From a checkpoint of a small transformer trained on Wikipedia.
Architecture: RMSNorm before each block, no biases in attention or MLP.
Training: 309M tokens, 4720 steps.
Each number is 50 + 10 x the weight over the matrix's rms, rounded and kept within 0 to 99. Layers, rows and columns count from 0.

# layer 3 attention query, 192x192, rms 0.0909, rows 34-67, columns 0-95
61 35 42 49 59 51 47 54 51 56 63 35 49 31 32 55 64 69 50 63 48 44 46 41 52 46 55 34 43 46 51 66 39 45 55 54 43 50 44 56 53 53 45 41 53 50 38 48 65 36 37 41 42 49 55 51 57 43 51 19 39 49 58 62 39 42 40 60 28 56 35 52 44 51 57 55 45 58 51 59 60 64 38 40 48 55 35 54 54 39 47 51 46 63 38 63
34 53 47 56 38 50 44 52 51 61 55 60 61 56 62 40 34 50 56 49 54 56 56 48 54 53 53 65 34 54 48 38 51 47 45 38 46 26 50 42 52 66 57 42 45 53 59 63 40 49 55 52 47 49 42 56 34 46 47 74 55 49 43 63 41 60 51 33 51 50 54 49 67 47 57 64 60 43 52 51 43 37 58 53 48 37 45 44 56 54 58 51 48 35 59 58
56 43 48 49 66 58 47 54 41 62 49 44 50 45 41 52 39 55 55 48 52 48 57 51 45 44 46 41 47 53 49 66 50 44 50 56 48 45 53 58 60 54 34 56 51 46 42 43 61 46 42 50 52 53 61 48 57 58 52 37 48 48 60 39 47 36 43 41 49 59 47 38 46 49 62 53 62 54 53 77 51 53 41 46 49 54 36 45 54 42 54 53 51 58 47 57
59 56 53 37 53 53 56 49 52 31 59 46 45 64 58 47 51 43 39 41 59 44 57 47 59 56 45 61 51 37 27 49 48 47 51 38 55 65 44 45 49 32 44 47 48 51 42 31 58 57 60 52 53 35 56 52 49 46 54 46 48 56 46 46 51 57 53 61 62 43 46 53 42 63 43 40 43 65 36 47 48 47 43 45 46 66 53 55 41 70 32 41 47 52 53 56
71 43 44 51 62 51 52 56 59 50 56 44 46 47 54 44 51 46 38 45 45 41 51 51 41 59 39 48 61 45 49 44 43 51 49 55 55 58 52 50 39 34 48 47 59 51 47 48 58 37 49 50 41 30 53 45 53 45 50 45 45 59 45 52 43 49 48 58 53 48 38 57 41 52 51 41 46 63 46 64 60 61 46 40 54 59 56 53 47 47 44 44 46 50 52 55
34 54 50 56 45 52 59 33 43 50 40 50 58 51 57 49 33 42 48 50 51 54 59 57 42 36 38 58 45 47 57 43 63 50 41 39 47 38 52 49 58 61 47 42 42 55 60 52 47 49 56 66 59 47 35 46 41 47 47 58 46 38 38 49 48 49 50 37 39 51 44 52 62 47 51 61 53 39 41 45 50 46 63 43 48 41 62 42 49 59 50 50 46 37 42 53
66 46 37 50 65 43 53 55 47 50 37 51 45 48 59 50 57 56 53 39 58 43 49 43 43 45 42 53 58 53 44 49 47 57 41 58 50 57 56 54 38 45 54 48 44 64 49 38 58 21 52 47 45 53 53 50 58 50 58 58 68 58 48 44 37 54 39 49 73 50 35 50 58 60 41 40 27 47 54 49 50 68 58 27 54 44 53 43 59 42 50 52 40 55 56 45
51 44 63 41 35 59 40 56 45 36 72 50 67 54 48 69 50 54 43 52 35 60 35 48 60 52 66 56 43 44 64 55 54 29 58 47 56 49 53 62 56 58 43 44 68 37 51 64 39 60 39 46 58 44 65 55 50 47 50 51 27 48 50 64 47 34 51 60 51 50 68 53 41 38 42 50 56 52 41 56 50 45 55 55 41 58 34 60 55 46 41 53 53 43 57 58
37 70 68 44 41 45 54 47 42 58 55 58 58 60 46 45 46 60 38 47 45 53 44 48 58 50 57 55 45 58 48 59 58 34 54 55 44 46 44 65 34 69 55 54 56 44 56 52 40 46 52 63 63 57 34 44 36 56 74 55 54 50 48 44 59 45 52 56 53 49 46 54 69 35 56 42 46 51 39 44 37 52 52 50 56 53 61 42 65 53 34 52 44 38 47 66
53 40 50 53 60 47 58 54 68 49 33 61 36 27 28 43 35 38 27 38 72 31 54 55 55 48 63 43 69 56 55 38 57 59 59 63 53 41 56 45 40 17 47 62 40 45 52 55 68 38 51 73 32 65 38 60 44 69 44 66 58 40 29 38 55 52 45 64 41 33 68 52 54 57 45 33 42 41 51 52 55 61 30 69 59 37 38 52 47 39 53 46 44 59 61 35
44 39 47 48 51 57 56 42 30 56 57 54 38 28 41 49 55 53 49 47 38 61 54 46 51 52 46 49 48 35 30 53 32 41 61 68 47 59 52 48 53 40 35 65 67 60 51 41 55 43 36 61 48 46 66 55 45 20 66 44 43 36 54 56 52 59 43 46 46 55 47 52 52 53 39 47 41 53 31 40 54 41 58 29 49 49 54 45 53 62 61 63 53 56 63 51
73 38 41 53 40 63 50 62 49 34 59 52 50 47 66 56 52 39 46 44 33 50 21 49 41 54 37 54 46 42 48 49 38 51 16 50 36 73 40 48 34 52 58 63 55 60 52 44 62 37 41 57 40 52 56 48 64 37 39 52 65 52 55 53 63 48 68 43 62 61 43 33 49 54 46 59 34 58 42 35 51 60 62 19 68 32 61 43 50 48 37 46 51 55 48 60
52 46 80 36 40 46 62 52 62 65 49 53 53 53 64 56 48 69 40 42 37 48 59 25 49 44 66 40 58 51 44 57 39 37 48 44 66 60 50 30 69 53 47 62 45 53 57 47 30 64 54 49 64 59 47 60 66 47 54 43 47 30 47 42 51 60 29 47 43 62 48 55 70 41 53 63 37 45 41 56 43 33 76 34 40 39 57 53 36 51 41 43 47 55 74 65
39 46 49 34 41 43 53 51 52 35 60 69 58 37 46 87 53 37 62 65 61 52 39 55 52 71 41 48 57 48 48 56 56 46 54 58 48 32 47 31 71 48 41 36 47 56 36 71 61 71 65 69 53 52 55 33 26 44 56 47 54 46 44 39 48 59 55 73 52 45 41 50 50 46 48 47 48 60 46 34 44 45 34 45 55 64 37 36 40 74 45 53 55 58 44 59
50 51 48 60 60 54 42 58 55 50 56 72 63 46 35 45 51 54 51 51 42 49 64 49 52 87 55 39 54 67 19 48 57 60 52 50 48 48 43 52 59 54 42 49 62 56 32 57 45 57 50 37 75 54 52 50 46 54 39 38 43 39 47 36 54 40 49 70 49 68 53 48 52 44 52 45 46 42 37 31 50 39 25 57 25 62 67 63 39 53 53 52 62 38 62 56
68 40 68 36 73 40 53 36 49 61 50 55 54 40 26 46 37 63 52 35 29 50 51 52 59 49 41 44 53 34 39 37 32 47 50 39 53 57 51 48 51 32 54 52 46 54 61 59 71 40 56 59 35 43 46 61 52 42 44 58 48 27 60 57 43 61 61 37 59 57 40 53 42 56 45 50 46 38 47 59 46 67 60 48 47 43 64 58 48 57 60 58 71 46 66 45
35 61 53 68 33 44 64 53 51 36 58 46 72 46 53 56 40 33 64 56 84 63 48 51 43 64 64 48 59 57 66 64 69 58 49 67 43 49 51 33 36 57 49 46 51 41 27 46 39 81 60 43 89 66 59 37 38 66 67 40 53 55 30 39 56 43 42 83 45 53 32 56 77 46 71 45 67 45 31 33 68 60 32 41 42 52 43 38 50 56 38 29 27 59 33 45
54 40 52 49 51 60 62 48 64 38 48 42 47 54 55 42 63 59 43 53 56 60 63 50 62 48 41 69 52 59 27 46 67 59 57 35 38 44 55 54 52 62 55 47 74 64 47 38 56 48 58 43 57 50 54 52 69 32 48 45 45 72 45 62 50 58 35 22 43 65 40 35 46 50 45 54 43 45 35 51 28 39 52 43 44 60 40 61 48 41 68 52 48 42 55 51
57 51 59 48 39 52 53 58 54 54 33 51 54 63 59 42 55 65 47 59 54 43 61 44 38 50 59 15 45 64 51 44 54 47 45 33 79 36 45 45 57 35 36 50 43 51 52 45 45 59 45 36 44 55 54 41 81 54 52 45 62 32 51 71 49 50 32 57 54 49 53 50 33 66 43 35 59 46 57 59 55 48 45 52 49 67 55 51 57 41 46 59 45 59 49 56
43 69 53 44 54 45 40 45 48 42 54 47 54 65 49 57 42 46 52 55 61 55 64 48 65 47 61 61 59 70 54 44 61 42 62 59 55 56 57 34 50 38 47 49 52 35 54 45 48 54 48 58 57 41 53 38 57 47 46 41 40 63 58 44 39 71 44 59 57 54 43 49 48 61 44 35 52 61 62 42 63 52 44 52 55 50 44 34 60 50 52 43 45 51 53 42
38 62 38 51 51 47 43 52 57 50 65 65 63 56 50 46 46 43 58 66 56 55 74 57 52 54 49 51 44 66 44 59 55 39 41 66 60 46 60 45 58 53 35 51 63 55 34 57 43 68 48 51 56 62 48 67 48 53 48 54 40 48 42 47 62 36 43 53 51 43 62 38 53 48 46 47 52 60 45 45 60 29 47 34 47 53 47 41 65 53 46 50 51 63 35 57
67 30 37 45 31 43 37 49 39 66 38 48 42 41 51 57 48 45 34 75 31 49 59 51 55 51 60 42 48 57 29 45 41 50 55 48 50 62 54 55 44 49 49 44 58 43 71 39 52 40 51 58 38 32 52 58 44 36 56 39 55 39 67 50 35 65 55 37 65 64 53 33 28 53 42 56 34 48 44 55 35 48 69 25 58 44 60 69 43 28 60 54 68 54 53 52
40 50 53 55 30 30 35 63 53 30 58 57 52 50 65 55 48 47 64 42 54 53 36 53 39 67 45 41 40 43 51 47 57 46 60 56 38 36 55 52 45 39 55 39 35 56 29 53 52 56 41 58 67 41 51 25 42 70 49 58 53 40 43 44 64 51 51 65 35 62 57 63 42 45 60 66 59 43 31 46 53 75 46 55 39 53 24 47 67 46 37 51 44 53 49 54
43 40 32 44 52 53 54 56 45 51 38 67 32 34 39 62 44 26 64 53 65 39 48 42 41 40 52 46 55 49 51 36 44 50 62 38 47 43 51 14 35 43 53 53 60 60 58 66 65 30 56 53 37 48 46 57 55 51 44 52 41 57 34 42 32 53 51 59 51 44 44 58 49 58 45 47 39 41 70 63 68 60 55 51 59 70 39 46 33 38 60 72 54 62 54 60
50 57 50 66 65 37 43 59 59 39 46 48 54 53 22 41 59 36 33 58 52 54 63 69 51 46 61 54 68 45 52 59 60 45 58 61 56 55 48 57 41 37 25 46 50 35 53 49 47 53 47 50 60 56 61 70 43 84 55 46 40 59 71 34 46 52 52 71 40 29 49 49 55 61 57 27 63 36 48 46 78 30 28 67 48 44 40 38 49 41 36 54 33 36 42 38
60 42 41 58 58 45 70 42 55 49 57 65 55 37 29 54 52 62 41 55 39 57 53 30 53 55 44 65 43 27 46 35 36 49 36 39 57 70 48 67 50 24 59 62 55 48 64 46 65 46 42 39 34 41 50 50 53 48 47 38 46 46 54 61 48 56 61 38 50 57 37 35 36 46 44 44 36 39 50 51 34 51 58 35 42 62 53 70 35 63 55 57 58 41 55 50
42 50 51 48 55 53 40 46 25 49 53 51 32 34 34 52 45 54 59 57 42 48 41 45 54 51 51 66 57 47 69 42 51 46 41 27 45 48 43 43 48 48 47 52 47 48 59 41 61 44 45 36 36 45 52 52 49 50 50 39 54 58 59 56 46 67 53 41 56 40 52 56 36 53 49 41 52 31 60 43 67 53 47 51 61 56 53 51 55 55 60 51 57 58 51 50
51 57 50 51 33 52 52 56 68 22 45 55 49 51 42 64 61 44 55 58 57 50 35 49 58 62 46 49 54 53 45 46 55 51 73 59 52 43 61 30 50 48 41 30 57 51 43 59 36 60 57 60 66 50 40 38 38 75 61 46 44 38 41 50 44 45 52 74 38 45 56 56 50 51 39 51 50 50 52 45 39 53 25 49 38 66 40 48 59 41 43 42 53 66 47 47
40 58 50 32 50 60 53 58 56 55 55 40 64 64 47 37 54 45 57 57 69 55 51 47 50 62 60 46 53 57 33 65 48 52 70 52 57 25 31 66 38 53 50 36 41 45 39 43 48 38 38 61 60 43 52 48 44 57 48 51 51 48 56 45 59 50 46 61 38 47 36 48 63 42 64 41 59 55 52 37 40 46 42 65 52 49 43 41 56 65 46 29 47 50 43 46
48 32 42 34 40 21 39 73 37 34 66 55 70 38 59 73 57 46 55 56 40 52 46 37 48 48 59 52 56 55 55 44 53 63 34 31 54 61 46 41 66 38 75 51 57 46 32 62 49 52 49 36 58 62 67 42 49 41 40 48 42 44 50 60 43 68 29 53 53 53 47 61 28 49 48 50 40 39 52 58 62 44 51 45 55 73 53 66 47 53 60 40 51 48 48 45
48 40 51 58 50 43 49 49 56 47 53 48 46 47 50 47 50 49 52 53 54 47 44 50 43 50 52 52 58 47 42 56 49 63 51 58 42 55 48 35 50 48 58 49 45 52 53 44 55 54 51 49 55 54 49 52 55 47 52 56 41 53 55 48 54 52 49 49 62 54 51 51 54 56 48 41 40 57 52 55 58 50 46 50 53 56 53 52 47 55 37 47 50 45 43 56
57 41 48 50 40 50 46 54 58 50 50 57 53 42 46 49 55 53 44 53 57 49 33 47 52 59 48 48 51 44 45 48 48 59 52 49 48 59 46 35 48 50 53 52 49 45 46 42 50 54 51 54 47 51 53 44 52 51 53 51 42 44 52 53 53 55 50 52 59 51 57 56 50 52 49 48 49 49 55 51 46 49 51 48 61 57 53 55 41 51 40 41 51 52 45 47
53 53 47 50 49 49 53 57 58 40 55 38 50 48 51 58 47 51 55 55 54 43 48 52 46 47 44 56 51 47 50 48 53 64 52 65 48 49 51 36 46 49 57 57 50 46 51 48 45 39 55 46 53 57 56 51 47 58 55 47 53 52 53 57 59 58 50 53 56 58 53 47 51 50 43 47 51 51 50 49 51 46 56 47 55 57 52 55 47 51 59 51 46 48 57 59
46 60 50 57 52 63 50 48 52 54 63 42 47 67 50 54 46 55 41 39 51 53 55 52 48 41 51 54 45 53 55 49 47 39 52 43 48 44 50 59 64 49 46 52 40 53 53 61 53 49 54 53 45 45 44 40 39 42 45 64 53 57 52 54 53 51 49 39 45 52 51 56 44 46 54 51 55 55 55 51 49 55 44 58 43 51 66 49 54 55 54 52 52 48 54 43